{"n_layer": 9, "d_model": 256, "n_head": 4, "n_kv_head": 4, "head_dim": 64, "d_mlp": 1024, "vocab_size": 827, "activation": "squared_relu", "norm": "rmsnorm", "norm_place": "pre", "norm_eps": 1e-06, "positions": "rope", "rope_base": 1020.0, "rope_fraction": 0.5, "qk_norm": true, "attn_scale": 0.191, "bias": "none", "tie_embeddings": false, "parallel_block": false, "extras": ["some layers without attention", "paired heads", "shifted keys", "gated attention", "a norm on each head", "capped logits"], "init": "normal", "init_std_qkv": 0.0289, "init_std_o": 0.0, "init_std_up": 0.0289, "init_std_down": 0.0, "optimizer": "adamw", "lr": 0.00149, "beta1": 0.9, "beta2": 0.95, "weight_decay": 0.082, "lr_head": 0.00786, "grad_clip": 1.0, "warmup_steps": 213, "schedule": "wsd", "decay_fraction": 0.835, "decay_shape": "linear", "final_lr_fraction": 0.0, "batch_tokens": [32768, 65536, 98304], "seq_len": 512, "doc_mask": true, "train_tokens": 559600000, "steps": 8548, "dataset": "wikipedia_en"}
Each number is 128 + 24 x the weight over the matrix's rms, rounded and kept within 0 to 255. Layers, rows and columns count from 0. Numbers have three digits each.

# up: layer 6 MLP up, 1024x256, rms 0.0968, rows 776-788, columns 0-255
# down: layer 6 MLP down (transposed), 1024x256, rms 0.0922, rows 776-787, columns 0-255
up776:181142146141104125122127142144139142126109182116150163138136139121141124091106148138131116091102101152104115108137135135099195170155103157121155111150161137125110127122139107108141117117136131143158145159084168128155169122145140110165154142106107103079115117135140150093132139115125132112136162124134117142139125130169096138124176121131142149106138133136128129126137059144127147121110183109146147142124109128145109152093164088141129118148157080135152159134157158114127125113085148130114136155148129071180107144104152122110127121157087158109105176131112120089119118127168130171123086068122121101148152117129142121156115095086113117140102138050109136145116136113106134120110139086093139142152158090112132144126109140160109119130127132134117167133133099125130153129102162
down776:129085113111125087133143123108140201113127131105136147173156106146145121140102141182112133096132097134144125158119101112120122143111140123140123137145111151158130109162137142100154109095139121155144109132158113167155133149122149149130155136127106097141163118112153128151109118101173134118156155106129145143147135158109125177095151141121087166119121133111151112097113159137139107176151165075164168127138129093141146132131107107168148127156091098142120116120156136136179104144111078159120088098129125128131094154113155137091119107078122132110106166111154120158141159098105134135109061112139126113160144165117169166137143156131116152133126109094147165109170148143139084107121125104130131093131159095123158157109129100147107115078163129147144145126134103153121115167167172
up777:125181140136097129171129149110082114149185132115128119127147112113125154140164137119131081147110081154129144062139106133124155107148125141170146144103150119095143115117146097120136094152139131105136140112124188122135147110134116106130127134137137140109130151163135158175121107106112129100167094112138137158133138119108127130155169147110099111125077177150133106080097132116117115103149088141143103157118088083149131163104157142145097138135102171125122122124144079126137124120127136139133124122095092143167121128097116127147097147109152104151123153139127161102109119144114160162125142153149145119095106136131132133118109113147111146129149120138117115127134174153146143145119130141122164105145122099118126142103094135123148110140123144174103127132121110115120122101068149
down777:126191117073194131107151097137117185111113117136132103126145081131116137109113148130117141113145131152132150120106092130139148128106129131135098125131123129154135107123151159144126144132072127122138102106092127118100147118149096104175161099129102115107133104131121133119108116132110119144098091125130091109137125117137113103157110128128110149140099153117154140143134146125127134128115125100111125123166098168102146113112160126130107126144074158109099134126112131124114168109154143070148153144140152077130148150164133106136134114115132113135141124088150149143128124158153114116149137111152103100146115144126112112127120135127149112147105107165112089149131137123103129137117152123124138137164136114143134121130092140129124137144100150112114157112100120118128091089153134
up778:149178129148123116109097121125132093163129128159077150107114121118111099142156160123068132145158150131087118109124089133067093121187134176130097144113157135163155161058174164182108106187163082155140118145102130123140173112096178147127163089146109152148149115114178114155122145138139118151149158151136106145144088123107146161195095154122066131139085112136153166119134088154164124121118089098119094155177151113071180194099114148112123157136119110177134114136152186128096130123143154151159084119095111137161166234115101108154126117119161193131130131165141189139092109129156086125121122106142114104106157136172113112103157095134147154110106120129126151142124151125126175076123184094122116162099126157169155182171139148101113142118112122127122144202125162129141110142144109
down778:120111193057117083136044130139148114161140133183130104156122109103145107162109129135123137133127140071134139134135115133146189112156140120164163155120140161125089115082156107167123149138173127131106154118128082131162140097114121132129109131177127092107123144151155063117125130115100180113120098170088170092100130100087087127100110147152100170137110115157131100140094127179157141157151149202134167107129149130139094153101118161100132159138111134092066138130096101120171165112149165150157117140067161088121132125112095124121108100183163133112162161106096104106096174133134110116101176118185166121109116136185118120137103100085121095091148127123051131159101118152162156146135166148136115136119158151141080048124179135125140078156154150128118150114113116128098103129141175
up779:145151132145133113149145100112141064133130135153150139131133113123149127155135160134121113161101101130103121060129105127115089164149103151124121129127074124151136195102180131099139129141159136144155128122140134093104127083160128145127146144110119122122089102075101089102123136172140133191154137125125136129141114128121118134080120117146116099147146137163130109120127088166168111119107131096159101139164128099128180137107140143060101125125118122134115185137105149132124134087119145124105091119102141156138135125121137139123143114155130153190114164125142148153126139119114136112110104150107134152120139167141112132159143157117132155103130136140117115170122139117136127148119140117159106162111160160139198139154153140147110145111115153103144133172128129129112124135102150
down779:055130144158115115101104113127109137115087145148098139096134142117173117133157117098124153138104095112111149144139110125129106089126122111096131143122113113133169136084104139111122091126162106120094129121131143134135135131123123122120113135123153109152178117122116100136088085097104117128142169096126159108062120133085194160122140077132134137131097148164097113118165086137105142112129070086179158085126145126133158127055155141109124147116126146146098101122152143155118106143146130111139111145136131142163132151080127165123134110142111146112133178183135144122107168170146123125137118154163105119148127136122095086124102142174129102085126134185141116088101122141118125150168143153132134137087143163133126123132139135126118157147158127132131157168113121155162081099131137
up780:135137145125123141118120105132125116093112189133139139118135112122128122138160173142129070099140116113133151124126136155112100166109128150105148141118141099153103140067149143150128114159144100172130127133100111142131136159131206136128108075156083095168136129082121097107142172142112130128160129110114109146103127130146165150097092120138139143136117123097156127084140096094142146127111137113092089124131097135132168146134108120161106166091123102151123117175128117120085088104136123131142121164149111098134135156118146142080112126133119153121162157156117137135136151110113150185112170143168117119107144109132156109163182130106141138136101083085146136131102119104159187179171146158137113126114143092153220125155142140145144116068138127106109155130122141105104094098100138
down780:106133106119119127133138151153093144155133113160097136113151169135098130152120131160101139131131099120123126150119115138127181097117165122122131109117136109148114086146114125135159138058149113108108121134157137123121041155160173170139150141127133148099162171098103131115158116124149094141118138125044138108132116144124138140130165115112118106147086090143146163151060138115110154129113105120132100129125143141084174121119147143149109151169094139126110136136100087150110127149109192114114134163088121175113113168124133160122105110118150108166139148167134124138169129133160112103126119148140147108104146144143129129126164074148125092132108111102167177141094125113125126145136097042155092099116128110170179105169134166163114104149154117150112108128126159139119118125147090
up781:155120143108098116158133130159102096128132119128127112113142117151150142124111115107160130116083098165136097121169138136106126115094105122110142130132109107131142157074107134132148109139139122146114118097124123097106107158166092151105101143104140104147142097130126119113106142140110115148088128117135132116111138111102095117110179148119143135116125142134117138149180128108114142113158167113172103172136124143093138165036144126169134109135128131121102123110133134150171131133106145096145132133138090128137058123136098156093134117164102174136107137141135157126115151101142103131130102122146133118096116123154132153158098133119129071149169129139141121086118125169093142126126110117144137155132143130153212138126114118115135166171171101146099149160154122119139139135112144
down781:116112110095115113182135129166106117140127152127120129110123132148135143142127162165107102136103115124140114130169097144119124122121113124120156096132128125118149114108119112139138117163040180151134107120168115094108097122152118146112120133116110129159138128123139150150084109117126134099123136126121124143112121113115102144108107184135155129089149127101099138127111118125144108107104158117108126144134119139077107169135176098165123110149176109125119126140143116086106157161139125089100128143119079142087119104131091106106151124105157163089097129126153133133129120100142129156172135141143135110109117096131092143174103166104162140161150132132152151122135098087163136162140131168111150121100120124123146155162098161122113148139107133099150138150126155128089139135117161
up782:133158149141145106106122132126127105116093108127148104102102133120129174094139065111145151165131082164122164142141120160144122108141114160137135106084124133126113164128133109101168087119143144156138124145122153153099187157082096100096122136147126100125141090168196149093151143110141086157119120111153129107112154155139149132146151139110137122117111152145146144130134054159093080149167114115167126173134115116114162126115117091124057131128147093149121097119100124108128094150085139116161141120142116129128075110092129120135110080153107133171149143137167113071128138098169115134108100137149136134099100093117147149089143102148133153135128111099165115119116149133119131125141108123145117147111143169125124115148117127134102127107142102135139104148089135101110121127148114
down782:101135152126105090120118135126113131113119113119133176131136088164141104138138138136155145100158143143144116101127117101047138122108142124126125104129073112116111075113102131128156080124171112089125119134140160172140103100164098137142126155124130169134109112102128147164118138126098119136157114163093106111110154128134132109184094127163116150154133129173118118163087162113137135136131119130159131125138153161167126163168146173128126140090141127097125150074113092137112149108160111129140151108146129113111121073150119122139127099137175126126121146127122144118118169130137133171137152105153141159118146120129153107089082132145120130141103159160127121152122099144099145137131161166179176112157125138095102095112087149140163130096121102097115089128109145115090105150184118
up783:178160112134086093140164116122109106135124182120147130124117131133107142160119130152110139147129138084113086101075149153085152153076127202170159152092080103154101124132114140122125100153143107097126150103108165139131136117141116110103130102120091144136107119110133137117127137142166121131113101099133131137137124154127112171195181105123133116069107111160078148146160094094093134123147142126158156149113128124180118113154142092142126140102100083100150147138144089121136125123153113104128126109119115118196093152116088112099085125148144167114128143163123131138148116146135164121132126111128184143137184129120127130148121100122173147141106171124128128154120159131103160098074148116120129148152112141080140174146104138154135110137105130139080100173131124137143118163105105
down783:138127137120121110095119112097099146138145136155153137178113111079160151106123061152094130122181128167146140107130127132128085142124134146129123133106148131122121129109116153108123142153150129151077119118134106106137113090117141140161122153130162137154127103123201136130124158091092132103089095105096125159123124133169113161138105129095171138121172137104159128139129099102109094148085155139121101143154076103159128131139109099116097075131151123135133109113118133153138160104116120132133129069122085098114165112133135094129148135101094093154128115101099119173100140083111074141135077136134114108120107169105142153088140201139126146124155137116157176151154134089125082138138108148115110155144153137092174114096132119144138090114130132136114096161095154091115157112179141
up784:140130190115122145138103176132161055120131117117108156130137140127104095146146098142113130121111111148136112132123195103155144137120108095110128092140128130129124120100061104086127094167139107134125111147137142126119105150155174175131113128108136157151128104136155127128118126145155128114113107132112159114146133094116131137144105081124140117140120123135126137127123116117120082142136100126125148132143094143150141140135115182151141145188148156101138095161110079128118109163065106119115121150130136153145134146119141117090111138142105134136131141106103149177055129205136109124077145084148105102115121123122146093102147124116139097086141145114120136105109136150142161168120114118151145118121111143105156178119109148086139151095136140117126119113112129097106120108139122
down784:117134141103107125099117119076138113132120146129143131100096141160134166130152131155104127161119130134138150089102154131147143121135127116151103150123111134115143158124135141143183147133120166108118093138091139138130114129092095122161172136088149126132159070141121127149104127152166157117128136152089141117174136138160125094119145127120135152148126113110100135153147149135123110150123126103134145066088121143139158120139144119100078137144153112083096095119081132122174166117088141118169155118101093118131108104116149107097118146130145124140188150115139122130163099118116073081120152110141137126118124152140151157170133122174134121142160136170115141137130120161101136120102157133164148144086116093115122091144140172151145159164108107150112155134142128138117142134111133
up785:167138115146133115120091146118108143152169107111117101144126142072135130145108148104120109090113117091128083154126168122119110099118150144138113108141110093130145172137133153101135079125148162109163091149140126146141169120122115094073118088122114109100140129135118152132158143103132073100126132112145130118124095148118124185110112137111102149100083144150128135127186104120160096105120139137109128168105098125111110129117106144091117134110096124101137149139128134146151129121116159109121144124152147144137116140157132089135109146130127136155146121128128153121142146110154148117137092148128112075125131140141159116172063090103119118147114097088159147088138106117125104161135139111163163135128150140088160150129111119122169186138140120115162131157127111154130135098109135
down785:118106148130117090129149140058161102129153105097144133093154132170131135151146110130140111141175117121102139139132142152117124101125118169109096100124156096121104146093114141111140136139147116080078112111137130147109108101103097172079180144117095162135128124135149162134088124133131157142104137091098084120113155161144142119122135140118113109148150134155134141129132172109101154122142082163132109134121132158154091134151109164140152097131147138102104124122122110122167101172119134143159096137105155109149126137130100100116193115129100135134132154118145117141134152102156130111137122162120130135135141155165109089121166117143132132129152153111126118099158108152128125137102141153117114089155146123149087140120138129114179117076164144087125156147122099126116147132132159
up786:143131150142128128126189116119116141178160170162132145139134099140125095134106139142119105151110123136145118129139145097165113130115119100124154134127143135114114169147161131118116102097144099117094113160088152081108134122112114131150119111159135101133113109134132106114174144107164138125127104183138139130130147153105148107108120132140098149160108170131104166075121115142136132123142147125123089122111115131117093160125118108125120109107076125186119153127081126087134130112105140099157136145126110126135124115121103132138141146105145121097149171148107137151125084135154116174172169159125124145111110092154120124153129129125132138140128124105116148094116115113074125089114124157144111135121122102104113159164084119129140136114184146130110127096127085153134167121112157
down786:109119082123149101135131104114122127114142132137133167098145134140109132148143158125145134112127103108089157167107134130088107086106151130162101140152141110151171098145124135116110135153105132115121140105114128127147094122126182098151161131111109149093115120111165127123141192088107162117115098110082138149162115160140112100115152113123146095121108122152147147132149110143127145119161190145160146158142171168111124121095126205097070131147173096166131138131135139177112124116127117135111107151123148143127133052107105157102131103073081112122124120139146125129168144129127095120118124138153126162151109121127106133137140127169149134098153147157124176143156161107114127117181126123135135154162150112112128141101104156127124111123122131139175149146097125072125162137191129
up787:154173125111139136132136145142130120133096143156138113099127091105105192133110120120103092119122103115078097088136172121147117145146142145135106105085100120136150115125088123108110085153151110121142112107127156123193146132136176173104135088120122111108128144118113129099163132157113140102095127167136129101095130136096106163108131129141133157144149112191111108096121150177143154139158135125145099103133130137104117110166097106136108138107174159125139167078110147122115079141122156158146157125127114116138071137166110119121084184165112122160101105134102129107092139133103165101162135124154099118134109086125130108114135144110114153116127097126110159100136145120123179072090145128126157157111098098122104145135101142107124122115099124106124146120120125137158125108108109
down787:128098138126116144130174159117128078107073100123102111106098144154096097135157096124133114178120111118114111152088134111076137114092136125152130131120147178140133116158127113142153125113150140139104160134138130112146128111112141070123145149154150150150136136189092147133140146140102139136116117068062186156123163094121128077132166124146148123120138128107141145189109151112104141107127144079126127126156098134173129137092118106142133132123127097084153164132131087099110092125109175118117146130146130155145127148109124142125163113136160133136170137130135131140122174134130148141137155126137133166127134193099137132114104132087082089116119125135162128180131112120123143134171144143098179124104107132133119102122136107106086096108124166120126116119119188118103123106107115
up788:115080132124148088129140116140105113135137154095100088081117124156073083088132086127136127143157141127083132135152150123104132122121123156120091106059134160141123134142165088165154123143162115140106142199070117102135160108177125138130085134156163140122158094123183130124138133097101139182133165090194125117129129120117123139098150152138121165132112127096130157119134112086114101129154092134118131146120091079152099149147157170115076099157158146129139141142116141130160072187085091164119092133098147129122122176106114122086146107129165130146172167146109125094115112125131170101122137158085134069072166116112200147182132085129068142127144074136129124156116152164100081137152130167136132158176105144105139129094114102118091142140133165168140135144146078108085120142125094